Part of a small language model's weights: no biases in attention or MLP, untied embeddings.
Each number is 200 + 40 x the weight over the matrix's rms, rounded and kept within 0 to 999. Layers, rows and columns count from 0.

# layer 4 attention output, 128x256, rms 0.278, rows 0-108, columns 0-63
243,244,253,195,147,195,193,138,212,195,160,207,260,186,209,223,189,226,215,243,228,183,243,208,148,226,154,183,241,193,178,195,171,217,216,262,257,234,159,208,168,202,247,188,175,198,185,212,163,240,186,218,153,215,232,207,197,188,137,223,232,150,121,197
173,181,152,208,143,151,187,165,254,156,164,205,203,142,179,255,177,249,233,168,252,139,215,146,207,189,202,199,181,256,191,191,177,216,216,144,200,178,197,269,184,275,198,208,149,218,217,243,215,164,275,156,228,156,153,162,122,218,237,189,226,142,183,164
296,207,145,225,151,174,209,190,233,209,243,143,192,142,134,224,164,185,207,218,170,169,262,201,209,227,183,179,194,184,179,251,195,279,217,231,135,159,209,262,193,213,258,212,190,193,254,241,189,111,149,169,290,290,179,206,218,189,173,205,218,209,188,234
189,159,283,172,150,198,211,128,169,196,267,172,173,253,153,159,152,223,178,212,160,148,115,187,204,252,200,176,148,148,233,184,199,222,169,189,236,176,222,147,276,261,238,282,235,188,204,159,216,218,106,231,242,248,233,178,218,129,141,247,225,177,223,253
279,199,232,146,217,154,255,209,174,266,221,193,239,196,163,218,223,231,152,202,213,137,162,204,323,223,219,238,155,206,192,134,267,239,253,170,182,197,273,204,146,200,195,240,270,151,180,290,187,190,232,203,217,107,142,189,246,247,193,175,238,175,181,191
224,122,254,173,186,222,141,252,205,179,172,171,215,171,298,246,233,234,191,159,197,208,186,174,187,177,156,313,208,164,183,212,234,155,241,268,254,252,210,225,102,232,169,184,212,182,202,186,147,169,208,228,181,229,173,190,211,205,113,152,145,207,253,227
227,193,241,164,220,142,167,215,180,203,252,231,223,237,199,177,178,241,149,188,202,209,209,243,258,200,173,195,209,210,209,257,200,222,94,257,173,219,233,233,168,193,218,138,194,209,224,231,185,285,179,202,162,196,193,272,155,207,202,190,201,198,184,214
224,250,188,212,180,138,191,183,196,171,221,170,236,194,202,196,245,197,162,193,165,194,194,190,234,213,225,165,240,183,218,202,130,208,195,217,157,213,187,207,154,234,209,228,227,189,232,218,168,228,214,211,150,137,144,261,228,208,212,146,229,176,227,278
178,158,211,234,158,208,145,195,232,143,146,181,164,188,237,177,200,113,294,173,178,241,250,203,165,219,229,221,229,166,196,195,202,193,190,150,200,267,119,172,207,177,181,157,233,124,197,214,246,164,208,113,153,229,173,159,152,169,246,316,175,249,175,214
140,204,93,80,287,210,212,266,160,149,252,197,169,174,174,124,168,184,248,219,152,206,213,218,209,242,236,232,182,173,203,153,153,198,233,184,186,152,177,218,166,235,201,196,232,231,283,197,223,257,210,216,165,158,241,179,207,204,275,268,259,206,253,279
202,183,213,246,163,220,209,283,211,191,151,195,185,145,191,205,248,221,187,228,196,225,173,212,174,211,112,233,202,169,209,173,206,175,187,168,202,229,279,250,173,158,188,132,161,151,221,197,181,185,301,123,191,214,148,201,177,247,147,145,242,138,140,245
205,191,203,258,262,177,210,163,215,227,189,212,263,82,217,243,269,192,226,266,192,175,228,229,286,151,231,270,161,188,186,218,177,158,230,195,164,193,187,152,141,164,171,123,175,185,234,217,281,90,154,148,185,170,103,228,150,135,221,222,225,236,203,140
229,171,213,209,233,248,199,243,217,269,234,247,157,200,153,161,225,168,255,244,228,215,194,235,211,155,158,211,220,228,188,156,233,168,242,240,229,211,163,136,211,256,152,268,190,186,189,217,234,116,187,200,195,202,199,209,159,231,173,145,147,204,145,148
258,229,222,166,152,194,221,139,140,146,224,200,224,205,194,168,128,159,181,236,231,137,139,203,214,178,160,175,163,180,155,166,197,137,196,183,225,216,230,206,214,195,190,215,179,252,183,168,227,158,168,173,325,215,232,185,138,190,161,179,175,189,264,175
181,201,210,250,183,165,150,211,161,293,156,165,169,195,161,187,202,196,148,150,201,167,205,175,205,218,170,149,245,118,217,198,207,159,187,177,120,209,223,153,251,186,177,210,257,197,194,151,175,187,250,211,213,200,152,200,187,218,198,182,185,219,163,245
167,131,222,219,180,194,202,148,198,194,242,100,242,204,168,234,211,214,201,216,225,196,165,190,196,296,166,198,183,202,245,174,259,198,122,228,205,204,178,277,285,211,186,195,208,234,241,136,165,270,243,204,201,234,232,186,195,141,268,219,245,226,190,208
157,210,180,199,172,160,163,210,154,187,223,185,269,129,200,234,195,187,132,148,205,180,188,213,213,150,234,208,189,172,213,224,167,225,153,228,173,224,211,180,180,186,203,128,288,195,200,149,231,174,211,256,226,197,196,290,205,168,213,237,231,229,228,213
208,216,160,156,129,187,220,253,183,222,217,162,243,184,179,164,213,189,175,147,215,144,233,150,233,207,225,136,128,245,161,205,170,186,167,210,75,177,221,261,153,191,184,215,185,111,208,189,216,172,206,224,207,240,200,180,187,229,243,182,198,227,239,191
272,213,231,193,185,274,124,193,198,175,159,146,191,152,176,230,221,253,204,185,179,180,216,288,266,199,179,172,192,152,215,221,265,136,233,173,197,173,230,251,166,200,206,183,88,252,211,220,226,188,230,238,197,237,196,176,197,184,120,223,251,245,201,206
144,158,258,215,235,251,196,217,231,248,145,193,182,247,236,205,176,240,188,228,186,228,164,249,165,214,212,142,221,239,232,179,193,187,199,218,122,244,133,172,202,210,171,297,161,261,249,215,188,300,231,245,200,217,220,223,162,220,210,158,252,170,193,219
133,187,224,130,158,131,292,205,154,235,273,152,218,170,170,198,213,169,216,204,220,176,217,215,195,149,143,194,221,214,243,129,173,253,216,171,103,213,156,166,271,230,189,224,158,242,162,135,181,268,240,255,206,168,172,157,240,169,222,161,212,180,189,200
199,150,270,232,162,176,238,230,231,247,154,201,191,148,163,252,115,136,175,277,269,163,205,145,112,162,169,165,185,121,215,148,206,176,137,235,209,161,186,171,313,211,219,167,182,167,164,144,168,295,204,217,158,220,252,150,152,194,164,237,198,216,240,162
134,186,164,223,219,236,227,224,213,165,245,238,157,194,232,227,175,213,247,237,152,201,187,210,138,177,139,141,171,196,217,278,165,192,137,207,221,179,185,154,202,248,238,161,216,233,204,149,187,239,175,195,178,166,238,198,239,157,143,211,193,213,198,180
230,224,264,225,227,194,212,244,249,248,211,182,227,174,179,211,196,156,206,221,175,223,194,256,210,268,155,182,222,182,232,266,214,229,198,300,195,175,205,142,207,192,219,204,166,207,210,200,129,122,236,172,220,277,230,211,240,162,161,121,181,141,203,145
192,186,202,246,214,115,218,196,189,221,140,220,215,214,216,140,235,250,179,247,187,224,246,191,200,276,221,176,199,290,204,195,175,225,139,214,149,204,174,207,260,193,151,175,206,222,185,226,247,285,216,161,250,146,273,217,246,188,136,196,185,169,225,166
213,284,115,230,242,127,118,183,205,168,195,234,233,200,188,183,147,186,248,215,228,188,183,208,238,267,208,176,210,174,180,222,207,274,244,206,188,133,256,180,133,208,205,218,157,118,168,236,158,179,260,186,239,178,238,254,196,192,203,298,188,197,203,222
202,181,283,98,142,184,239,223,168,164,246,232,196,252,197,196,181,173,185,120,197,165,137,159,242,129,201,172,224,154,201,244,196,194,214,147,258,145,202,207,181,184,251,231,146,227,164,209,265,198,180,231,283,261,211,210,177,204,209,129,227,296,236,175
210,191,186,149,213,227,208,176,164,180,131,96,202,220,199,193,272,245,213,212,193,170,237,181,237,195,169,178,180,313,230,223,200,263,196,186,287,214,218,254,243,179,233,218,166,153,203,180,248,239,254,276,185,223,159,216,228,224,194,162,152,234,197,144
187,176,269,163,166,145,234,137,162,132,141,250,222,250,204,247,229,212,177,174,195,164,142,188,201,199,205,144,216,205,133,222,144,239,181,243,210,180,133,200,221,208,250,202,168,177,180,160,192,197,229,216,204,189,224,198,195,204,242,196,211,230,163,230
165,190,163,237,222,180,226,174,199,146,207,210,206,239,216,180,237,184,292,284,177,180,209,224,203,200,151,234,204,128,219,159,185,221,201,192,181,193,169,83,196,181,208,271,286,192,198,180,231,183,217,153,174,137,191,164,237,258,273,208,135,280,308,192
189,193,199,227,260,190,211,176,109,143,196,167,195,179,270,251,141,189,249,239,225,266,244,168,188,241,147,187,238,186,197,247,231,191,219,117,245,154,193,217,230,190,225,257,188,233,289,268,180,158,198,196,104,220,162,137,221,179,282,205,187,137,202,197
293,184,235,202,245,245,230,198,227,191,158,223,189,198,163,107,123,185,201,200,155,237,174,168,196,128,191,172,176,214,199,221,201,208,171,248,185,244,264,160,177,184,238,208,123,270,218,274,129,211,213,230,183,222,158,202,191,166,213,237,143,198,220,227
185,285,224,218,196,162,238,254,173,226,126,220,200,176,211,210,200,247,168,276,204,191,219,165,146,225,210,230,194,221,170,264,142,232,199,229,258,189,211,190,147,170,203,160,182,172,142,246,192,207,229,166,249,171,199,251,217,210,226,198,195,218,206,228
238,174,216,181,208,98,174,271,189,224,207,202,150,188,228,211,224,189,206,156,203,157,216,223,236,186,250,190,148,215,219,179,265,165,147,133,171,190,106,225,221,255,138,212,184,153,157,219,173,226,195,187,225,223,212,200,213,168,189,159,223,182,252,212
158,209,162,207,152,191,219,234,171,201,204,214,271,224,197,242,227,208,245,170,131,205,225,217,146,124,179,203,207,170,189,199,249,235,222,217,182,191,252,184,226,200,211,193,234,161,207,136,218,188,234,159,201,189,142,190,231,194,179,196,190,238,195,233
245,221,189,236,178,190,215,221,232,212,195,172,233,169,149,204,219,275,151,136,220,170,209,292,237,253,241,275,149,216,218,211,206,212,242,260,202,231,229,215,188,186,148,204,285,209,258,221,180,193,240,183,231,157,165,273,135,212,170,264,211,262,139,210
149,190,177,201,192,174,173,195,265,251,228,201,250,281,167,131,192,138,186,224,203,259,247,183,233,309,174,210,247,254,145,191,199,195,276,243,233,140,200,250,197,219,279,210,209,254,247,207,230,202,181,243,160,171,192,222,215,264,249,138,217,166,184,253
217,245,131,44,222,238,216,173,108,194,252,246,175,173,177,165,202,210,232,188,224,211,146,179,233,255,232,154,167,159,202,214,231,177,267,201,202,205,193,158,143,202,211,229,234,130,129,223,193,181,159,259,177,185,186,210,174,152,248,252,188,129,245,207
223,204,182,182,213,248,238,189,137,182,198,173,180,227,174,167,154,209,252,198,235,257,212,165,285,185,184,267,230,234,240,146,175,235,194,212,294,183,178,197,150,140,221,197,212,214,184,164,231,280,215,117,204,211,272,134,222,172,249,221,232,201,198,210
151,196,169,203,142,197,132,218,175,168,188,131,207,174,250,188,228,183,218,191,134,163,220,220,259,231,235,206,240,231,241,230,201,200,187,192,196,240,237,189,198,138,204,193,256,198,209,198,169,291,224,176,250,139,165,213,158,181,212,278,210,232,197,247
187,181,227,210,161,215,206,133,257,219,239,260,273,248,152,193,138,283,239,124,249,138,211,186,213,176,225,136,186,200,256,209,211,246,144,192,193,183,277,199,180,177,223,204,209,215,200,266,212,187,105,247,163,178,295,221,242,201,154,129,106,147,263,165
219,312,123,243,170,216,188,204,148,166,137,259,196,209,196,179,261,150,175,169,176,255,206,217,177,212,256,198,179,147,215,179,131,179,199,245,225,146,177,146,107,252,153,180,202,187,123,230,169,163,187,214,160,182,212,122,136,222,157,193,132,201,182,192
166,149,195,215,237,198,257,192,258,193,182,208,197,223,152,256,177,138,164,185,233,191,238,149,168,208,211,244,221,218,230,197,208,193,234,203,180,191,209,176,173,209,139,163,186,195,237,190,228,169,219,226,216,240,179,174,187,181,143,274,217,178,235,165
175,229,222,207,118,125,149,207,167,123,162,194,257,216,170,168,246,213,215,231,276,185,179,195,164,178,203,253,154,195,233,222,196,214,167,124,151,264,264,236,257,205,231,239,311,227,222,177,266,214,256,231,275,181,172,177,168,185,238,180,241,197,165,213
190,232,186,188,221,160,128,178,156,179,271,207,139,199,197,216,242,152,228,217,190,243,140,197,255,223,210,193,201,212,151,219,196,203,210,265,221,224,147,227,234,209,200,271,168,179,184,185,234,202,173,219,146,207,177,184,179,255,164,175,210,195,176,200
240,229,225,203,130,185,160,124,147,170,220,125,150,239,114,178,228,209,199,232,121,191,200,207,228,170,115,136,148,185,194,183,228,247,177,170,174,164,199,195,223,219,234,234,255,220,200,248,204,215,201,245,224,242,175,161,159,186,184,265,208,237,166,210
265,258,173,175,153,179,262,261,237,113,197,157,188,153,173,155,243,221,174,221,166,145,208,174,221,278,206,130,248,148,148,209,199,190,166,161,240,181,217,241,157,230,246,257,198,237,198,186,226,88,179,150,210,151,277,187,197,191,193,199,237,239,145,153
153,212,177,223,217,189,225,189,256,211,264,197,280,190,155,162,175,171,191,201,209,174,265,217,232,186,186,246,135,148,223,184,152,212,215,282,200,208,255,183,190,164,207,230,255,128,249,188,252,179,265,224,237,229,118,260,155,122,239,281,186,224,232,167
220,243,162,184,153,172,81,217,171,193,248,196,161,220,234,160,238,187,225,157,174,230,200,119,213,169,204,241,232,207,227,174,217,206,242,204,213,256,233,177,169,228,204,162,276,181,160,191,150,194,192,197,172,186,147,141,150,189,214,189,215,176,252,167
174,210,74,159,151,248,247,155,148,159,174,92,129,187,248,205,244,147,225,235,232,264,310,209,211,163,239,163,172,146,240,245,297,227,170,121,222,203,204,242,216,284,195,142,231,140,223,178,220,162,164,180,226,187,228,219,221,215,227,221,123,215,222,220
153,209,255,181,227,191,215,160,177,214,190,211,237,155,185,188,217,213,188,179,169,208,248,192,199,251,175,268,298,241,201,227,225,132,224,225,239,168,167,229,208,159,200,141,256,205,200,180,138,224,260,185,189,197,142,257,156,165,292,241,159,214,214,227
186,219,188,157,228,247,258,138,223,169,193,246,266,176,175,242,178,217,245,259,187,183,145,168,144,181,211,201,219,114,205,226,152,210,234,191,166,269,198,177,205,172,155,247,231,182,210,203,184,156,193,156,202,243,206,219,162,232,176,240,195,109,185,217
233,160,175,263,148,150,195,129,115,183,185,251,209,216,188,199,270,183,196,249,161,166,182,217,222,202,222,181,247,223,212,189,198,206,194,228,185,155,193,165,205,171,210,227,236,171,178,253,188,148,174,189,181,199,285,196,240,156,184,206,207,152,189,206
155,232,171,310,188,156,235,136,162,186,240,194,213,136,172,203,262,195,185,269,166,195,242,214,252,259,189,217,246,237,198,151,204,177,248,217,137,187,216,209,226,249,169,224,226,148,171,203,190,174,145,168,185,210,164,166,230,196,243,215,238,179,200,242
202,270,187,141,278,187,200,176,168,181,237,231,177,353,163,151,249,230,238,180,202,205,247,203,158,216,192,166,168,200,187,170,227,157,277,196,167,134,140,216,219,209,176,259,185,215,238,206,196,188,145,209,187,149,234,214,118,137,193,163,219,159,235,258
136,124,238,173,214,183,214,287,276,228,218,200,206,214,269,238,111,268,168,187,220,130,217,263,152,288,151,194,176,298,111,174,183,249,233,211,190,212,216,223,276,199,197,230,154,211,188,169,169,257,266,136,239,196,187,259,201,210,232,140,203,169,249,194
148,153,223,211,218,134,181,199,114,160,179,198,157,168,241,177,165,279,184,226,249,121,196,222,162,185,207,255,218,188,198,224,209,228,242,156,219,248,172,266,289,201,217,218,153,183,146,196,187,288,248,172,175,190,210,189,207,155,229,225,217,174,160,173
223,222,286,138,196,208,228,228,263,201,234,136,195,198,172,132,233,222,202,266,193,302,205,249,223,298,190,134,217,263,163,192,186,177,236,182,183,167,231,237,256,171,215,215,134,305,224,171,221,201,217,86,185,175,97,230,219,223,156,221,232,164,232,207
181,207,206,160,203,217,224,142,163,183,146,173,201,259,198,269,203,251,227,235,218,136,248,265,201,187,236,184,244,236,247,240,229,240,170,146,232,183,162,186,205,183,251,210,231,150,270,155,202,192,114,174,175,198,185,243,200,196,259,254,111,211,187,241
220,133,202,240,163,223,190,225,173,211,176,193,173,208,288,189,192,200,126,165,234,258,248,185,199,255,173,241,210,170,187,207,139,210,169,178,180,307,194,209,154,253,176,161,145,166,163,188,242,138,220,193,214,207,220,190,266,201,163,188,176,166,234,272
243,171,228,139,214,235,185,148,145,195,247,123,231,153,200,207,212,190,182,196,164,230,170,170,237,148,202,147,191,216,194,170,212,215,179,139,240,188,213,194,170,179,232,191,158,209,180,213,218,233,194,185,201,185,250,188,212,258,169,161,192,210,221,182
190,208,110,197,225,156,231,228,175,218,174,174,188,211,212,225,151,226,232,154,188,191,243,237,143,180,213,247,156,263,232,170,218,190,132,161,258,178,185,198,166,196,183,199,158,163,215,226,210,224,277,195,263,174,116,192,179,241,256,229,234,196,188,175
239,156,196,210,262,196,198,174,259,219,203,170,212,236,208,212,190,172,217,200,143,201,251,204,214,259,215,203,203,250,162,209,190,115,171,187,213,122,248,203,188,155,212,213,174,179,268,264,218,205,171,215,178,207,124,233,185,207,207,242,179,155,243,209
188,265,166,224,188,183,239,227,180,176,180,247,205,269,165,242,200,121,220,174,189,104,176,234,227,186,243,228,163,190,177,210,188,201,191,193,150,237,193,122,161,157,261,198,232,132,224,193,247,172,169,130,196,152,230,208,156,171,191,216,211,234,183,208
204,206,172,210,255,191,211,177,194,192,192,181,248,259,191,203,208,237,167,200,165,246,223,218,211,196,190,174,133,184,176,131,190,234,206,210,188,193,232,153,185,219,185,137,247,176,185,158,182,224,228,190,171,154,199,216,195,156,222,228,167,265,188,272
192,214,141,221,200,186,190,175,227,194,167,160,229,178,137,209,224,156,207,187,243,206,225,211,188,234,188,99,195,162,208,195,194,296,150,184,240,201,198,248,156,207,209,204,185,215,213,237,230,191,170,252,201,147,241,123,192,160,180,168,136,216,211,174
163,212,316,238,183,242,186,220,249,224,139,265,181,283,220,192,216,246,234,183,226,194,194,136,143,268,208,248,240,145,255,250,217,186,211,204,250,238,176,228,180,205,253,191,210,222,240,148,197,223,171,255,251,217,276,135,200,184,212,164,262,165,152,213
228,121,237,232,168,152,262,243,246,176,190,171,229,202,192,172,193,269,225,183,211,182,158,222,194,193,204,283,235,293,228,210,208,174,165,209,211,222,264,231,181,167,199,226,151,193,197,209,187,184,238,242,219,219,194,175,237,223,195,181,237,201,175,185
165,221,259,222,188,249,129,218,248,111,193,182,250,171,193,163,351,269,208,165,210,216,153,223,143,162,160,211,226,194,219,200,195,172,252,247,116,255,161,196,134,198,209,241,161,260,192,137,214,224,207,126,203,179,201,145,228,189,205,167,208,254,203,246
216,249,137,254,179,182,168,136,170,150,209,227,180,247,226,136,163,177,141,273,254,207,206,167,120,217,191,217,200,173,235,218,164,177,200,177,231,153,196,242,190,159,192,154,213,151,166,197,184,151,185,234,208,144,192,201,121,179,221,217,241,185,256,232
187,175,220,109,207,134,198,275,201,224,134,210,214,250,185,126,222,147,198,245,221,233,179,211,177,166,239,231,206,204,243,146,176,198,176,217,250,158,250,179,255,211,154,158,146,253,226,124,184,306,144,207,148,212,264,250,163,159,205,165,234,165,241,202
125,176,192,240,183,253,202,153,235,167,182,214,173,227,169,214,181,219,184,171,241,167,158,222,158,173,192,217,171,182,153,164,230,247,207,164,162,141,157,225,243,187,275,227,212,203,206,165,193,239,252,218,178,79,148,217,172,232,169,169,247,264,174,191
231,195,230,245,232,167,193,194,241,244,204,206,191,257,331,234,242,251,204,171,233,173,201,219,199,145,177,219,156,229,155,215,193,199,226,222,174,170,151,198,280,243,142,217,160,166,215,221,212,95,248,145,159,259,147,169,230,183,185,165,222,168,193,196
175,289,136,197,189,187,221,171,169,154,212,242,213,220,264,211,174,151,211,158,234,168,164,182,202,130,276,271,196,181,184,231,150,164,163,160,133,195,275,166,66,102,229,203,213,158,212,297,225,167,184,129,145,168,181,225,87,146,180,299,231,254,163,211
152,278,108,122,204,191,196,273,264,210,233,236,120,108,206,125,209,196,289,330,199,174,188,172,225,160,213,221,226,273,218,223,224,209,240,210,163,224,262,250,237,152,191,178,237,101,166,182,252,211,244,186,250,173,157,219,158,144,222,309,170,169,183,239
257,302,210,207,219,216,185,231,175,213,188,202,199,169,152,163,204,185,139,178,186,187,198,274,266,156,236,191,119,202,145,164,183,170,253,228,121,229,217,251,169,176,181,158,239,249,165,226,143,250,242,256,202,230,152,212,211,127,172,205,235,235,157,230
228,143,215,229,184,185,236,231,133,206,195,197,162,187,272,217,135,241,205,275,218,182,258,272,242,187,147,209,179,167,162,228,169,286,171,239,168,193,181,211,200,268,234,202,162,225,168,198,144,193,160,239,159,203,227,180,264,205,125,183,195,145,195,222
199,197,244,175,219,179,216,221,131,198,183,205,201,142,183,201,194,252,226,234,187,224,161,203,288,178,181,168,250,192,140,190,213,171,182,144,250,164,281,225,196,215,175,219,210,206,166,162,211,216,187,179,223,207,206,212,282,227,146,143,180,222,216,165
200,241,192,226,166,132,200,229,237,200,167,182,207,158,190,210,185,208,136,195,192,137,235,300,194,223,162,214,134,158,245,212,210,208,156,246,159,251,206,265,206,216,141,196,241,242,272,218,151,195,195,218,245,185,203,264,204,205,163,198,258,279,146,224
223,222,160,178,177,148,152,186,128,198,184,218,268,203,195,247,249,203,175,206,238,219,149,169,186,208,256,210,247,273,172,187,149,243,220,174,201,199,247,164,178,196,164,159,231,214,170,198,195,247,279,238,229,171,206,174,153,217,167,200,262,182,215,195
141,150,258,171,204,219,214,182,186,244,167,206,219,230,179,230,176,200,176,204,213,153,125,196,175,248,215,207,203,180,237,169,151,201,247,187,235,237,228,240,152,198,128,169,256,215,202,208,236,257,225,196,187,196,199,193,210,119,226,230,233,132,172,188
196,151,264,175,230,268,220,213,198,201,217,219,198,172,138,196,213,202,138,258,278,188,131,153,135,226,188,192,150,211,220,128,179,165,196,211,179,230,229,178,236,183,217,261,237,142,251,181,114,290,260,217,241,213,241,183,212,208,201,235,225,182,211,246
211,169,211,207,177,235,219,170,179,152,187,229,113,165,228,200,181,205,169,258,216,274,191,190,223,218,189,175,242,114,152,156,192,226,256,199,238,161,187,238,297,280,221,245,186,187,186,223,239,293,161,239,128,185,304,144,272,217,271,132,212,183,155,217
218,278,238,179,222,177,206,212,178,200,155,211,225,311,265,186,276,239,226,175,139,212,189,209,133,176,209,159,158,212,259,190,186,180,140,171,165,201,222,235,151,204,156,188,209,211,241,288,239,126,176,223,223,234,205,110,199,190,158,153,263,139,129,172
166,187,174,181,218,244,189,142,178,237,249,249,146,104,146,196,240,137,208,305,150,272,187,224,240,262,148,213,198,171,120,194,193,210,292,208,202,138,178,105,203,256,186,246,269,188,190,186,179,201,202,186,194,189,191,230,157,232,226,316,216,174,261,268
288,158,201,152,161,142,187,187,260,252,189,151,184,233,141,212,158,158,280,212,130,170,247,227,190,215,204,140,233,238,246,212,153,265,181,193,213,185,233,264,197,226,207,203,162,177,234,252,234,238,253,298,182,215,249,249,194,149,122,165,194,228,165,188
233,181,176,215,238,157,244,224,196,210,170,247,232,228,175,216,186,243,151,243,235,252,226,143,289,230,228,241,229,162,207,203,137,200,157,185,247,105,179,231,202,250,164,220,134,192,191,180,247,286,197,219,241,232,215,180,286,182,177,166,212,178,214,181
204,173,135,229,184,200,146,166,155,249,180,173,268,246,228,194,175,236,242,176,255,167,174,110,206,153,270,225,239,120,172,195,124,186,189,169,241,180,189,207,178,209,165,179,169,149,214,224,155,132,223,188,200,155,208,177,235,210,187,242,187,187,167,275
250,120,231,260,146,202,190,214,217,152,224,190,156,165,206,185,245,225,234,242,215,263,175,233,216,177,236,123,195,173,236,201,202,174,234,110,178,171,219,221,220,213,203,220,184,192,218,181,218,216,216,257,220,164,202,209,259,250,152,188,222,167,175,165
188,195,135,230,227,242,222,216,203,171,164,197,189,169,197,230,184,245,227,259,170,166,227,175,214,165,216,240,219,182,210,244,228,228,214,161,177,240,156,273,263,202,175,199,179,161,211,229,208,133,221,183,190,169,145,176,210,214,218,244,217,134,191,162
159,225,186,299,186,189,206,200,163,266,244,175,229,212,160,170,174,142,144,157,116,135,171,251,141,191,259,188,222,210,157,134,154,206,183,327,219,191,228,227,212,206,189,134,204,212,219,174,234,245,134,220,152,182,197,233,181,188,210,212,155,214,204,183
214,226,267,158,220,185,210,226,166,162,229,220,246,223,188,162,142,262,149,117,234,201,209,166,182,220,227,181,176,241,162,207,193,189,192,239,141,150,183,170,197,149,207,153,215,209,251,198,187,229,292,196,237,174,147,236,186,170,244,223,229,231,146,193
217,201,201,215,270,163,262,190,194,214,231,268,229,229,265,209,158,196,188,219,196,202,185,173,230,188,198,235,184,328,110,221,195,209,199,220,215,212,284,193,189,225,241,207,155,179,155,218,252,193,180,214,170,236,256,178,225,206,195,209,210,141,151,215
125,227,231,258,142,372,166,179,103,231,137,212,267,292,175,258,117,168,233,142,245,168,244,204,209,235,203,235,190,192,149,132,173,235,138,109,186,66,186,317,148,86,187,171,169,312,305,217,152,31,288,195,219,174,170,211,166,189,140,253,216,191,222,55
168,245,196,199,217,175,163,183,170,204,150,213,188,219,273,132,251,139,209,206,227,289,251,205,232,272,136,193,321,209,278,178,164,198,151,118,212,248,234,216,170,202,251,230,161,195,215,215,161,211,169,195,193,206,214,165,246,207,140,189,188,157,155,191
134,206,277,204,270,217,182,297,204,193,255,246,217,156,279,244,240,208,192,253,248,158,229,247,116,207,260,208,251,245,212,196,278,187,242,170,152,245,168,215,227,188,129,215,218,115,183,227,191,189,228,166,187,222,165,169,188,184,206,166,221,178,200,140
213,239,178,83,209,232,233,218,150,224,194,198,208,180,211,226,279,149,198,166,193,187,181,245,151,185,221,208,246,263,263,190,215,225,196,239,179,201,143,215,205,202,231,190,275,227,153,162,147,242,185,204,197,202,140,176,182,190,225,273,184,190,191,195
266,196,239,178,198,236,169,160,192,209,175,206,203,189,176,239,167,247,240,181,179,120,141,219,177,184,123,217,190,193,198,152,219,202,178,188,179,206,182,199,180,276,203,247,201,242,240,232,147,155,197,136,206,213,150,146,187,186,190,239,238,221,181,188
236,228,178,166,228,200,238,239,196,176,239,193,253,183,201,79,203,259,230,253,141,169,221,215,279,207,182,200,220,208,166,171,216,221,217,166,167,194,194,211,253,221,211,225,195,186,213,211,200,200,267,190,261,165,186,203,221,228,201,130,251,182,231,150
274,181,188,161,302,179,262,175,252,167,221,203,137,174,209,224,185,265,218,212,181,225,142,239,244,243,196,184,252,226,281,162,301,155,271,199,217,199,189,176,269,267,204,231,230,194,233,194,148,232,215,153,225,189,203,128,291,182,272,240,266,189,195,214
186,214,188,274,201,268,119,204,201,201,163,154,173,247,136,211,162,158,161,174,159,206,225,198,248,189,233,238,249,161,225,154,185,262,200,211,231,232,179,213,110,156,233,211,229,209,189,177,183,198,212,160,225,301,180,256,125,135,174,255,223,195,121,232
175,209,165,225,240,221,214,200,214,234,270,187,136,223,154,170,277,159,207,216,160,195,245,177,218,243,105,181,221,255,251,225,208,170,256,174,180,205,213,222,196,260,200,286,148,236,193,227,246,136,234,190,234,204,201,210,250,220,141,193,198,134,198,148
163,213,200,219,169,174,194,204,209,256,146,226,258,235,156,263,162,321,188,181,165,222,156,259,174,213,107,178,181,296,209,176,197,188,99,185,215,227,264,195,276,194,252,194,170,219,208,212,205,167,150,241,200,113,108,198,212,226,171,242,264,167,153,196
189,187,233,243,232,231,190,251,230,218,247,223,201,179,209,187,203,165,212,249,250,184,98,281,171,270,196,215,202,240,171,209,235,229,226,226,123,229,172,186,204,166,267,207,228,207,246,223,110,199,226,140,195,170,144,186,229,230,223,239,234,228,165,142
175,237,158,173,171,156,280,158,146,185,212,210,222,171,187,213,170,206,179,218,253,187,166,177,225,195,165,195,221,191,202,220,154,147,207,265,217,197,149,178,161,224,170,144,189,179,186,181,194,217,214,221,239,236,212,167,213,195,216,170,176,255,182,152
222,177,306,137,204,226,141,224,156,224,253,148,232,140,187,194,171,182,169,212,248,199,189,167,214,180,148,240,230,123,174,161,184,122,183,192,175,220,242,220,221,237,209,191,249,168,151,222,154,225,194,167,93,227,161,127,234,203,195,154,273,140,212,219
202,220,202,242,209,178,179,171,201,178,185,190,214,266,166,181,157,217,166,185,214,300,214,227,266,233,255,187,226,190,169,193,178,168,217,179,244,176,151,175,191,179,192,207,180,243,167,234,191,221,151,154,235,230,175,214,191,176,203,165,147,232,192,241
183,183,198,154,129,192,247,243,198,223,240,158,219,258,215,230,267,128,217,188,247,170,246,275,173,206,270,263,163,152,245,200,189,161,248,185,165,226,186,242,103,169,223,148,223,237,185,185,161,175,237,184,126,185,155,168,164,220,205,259,188,157,147,278
224,236,187,215,200,259,186,133,143,230,174,165,157,181,227,141,201,193,195,285,216,193,237,240,192,236,214,195,146,273,153,180,138,223,212,247,208,159,185,273,195,196,212,206,127,194,246,235,142,242,172,222,194,202,266,212,235,237,180,203,211,97,221,247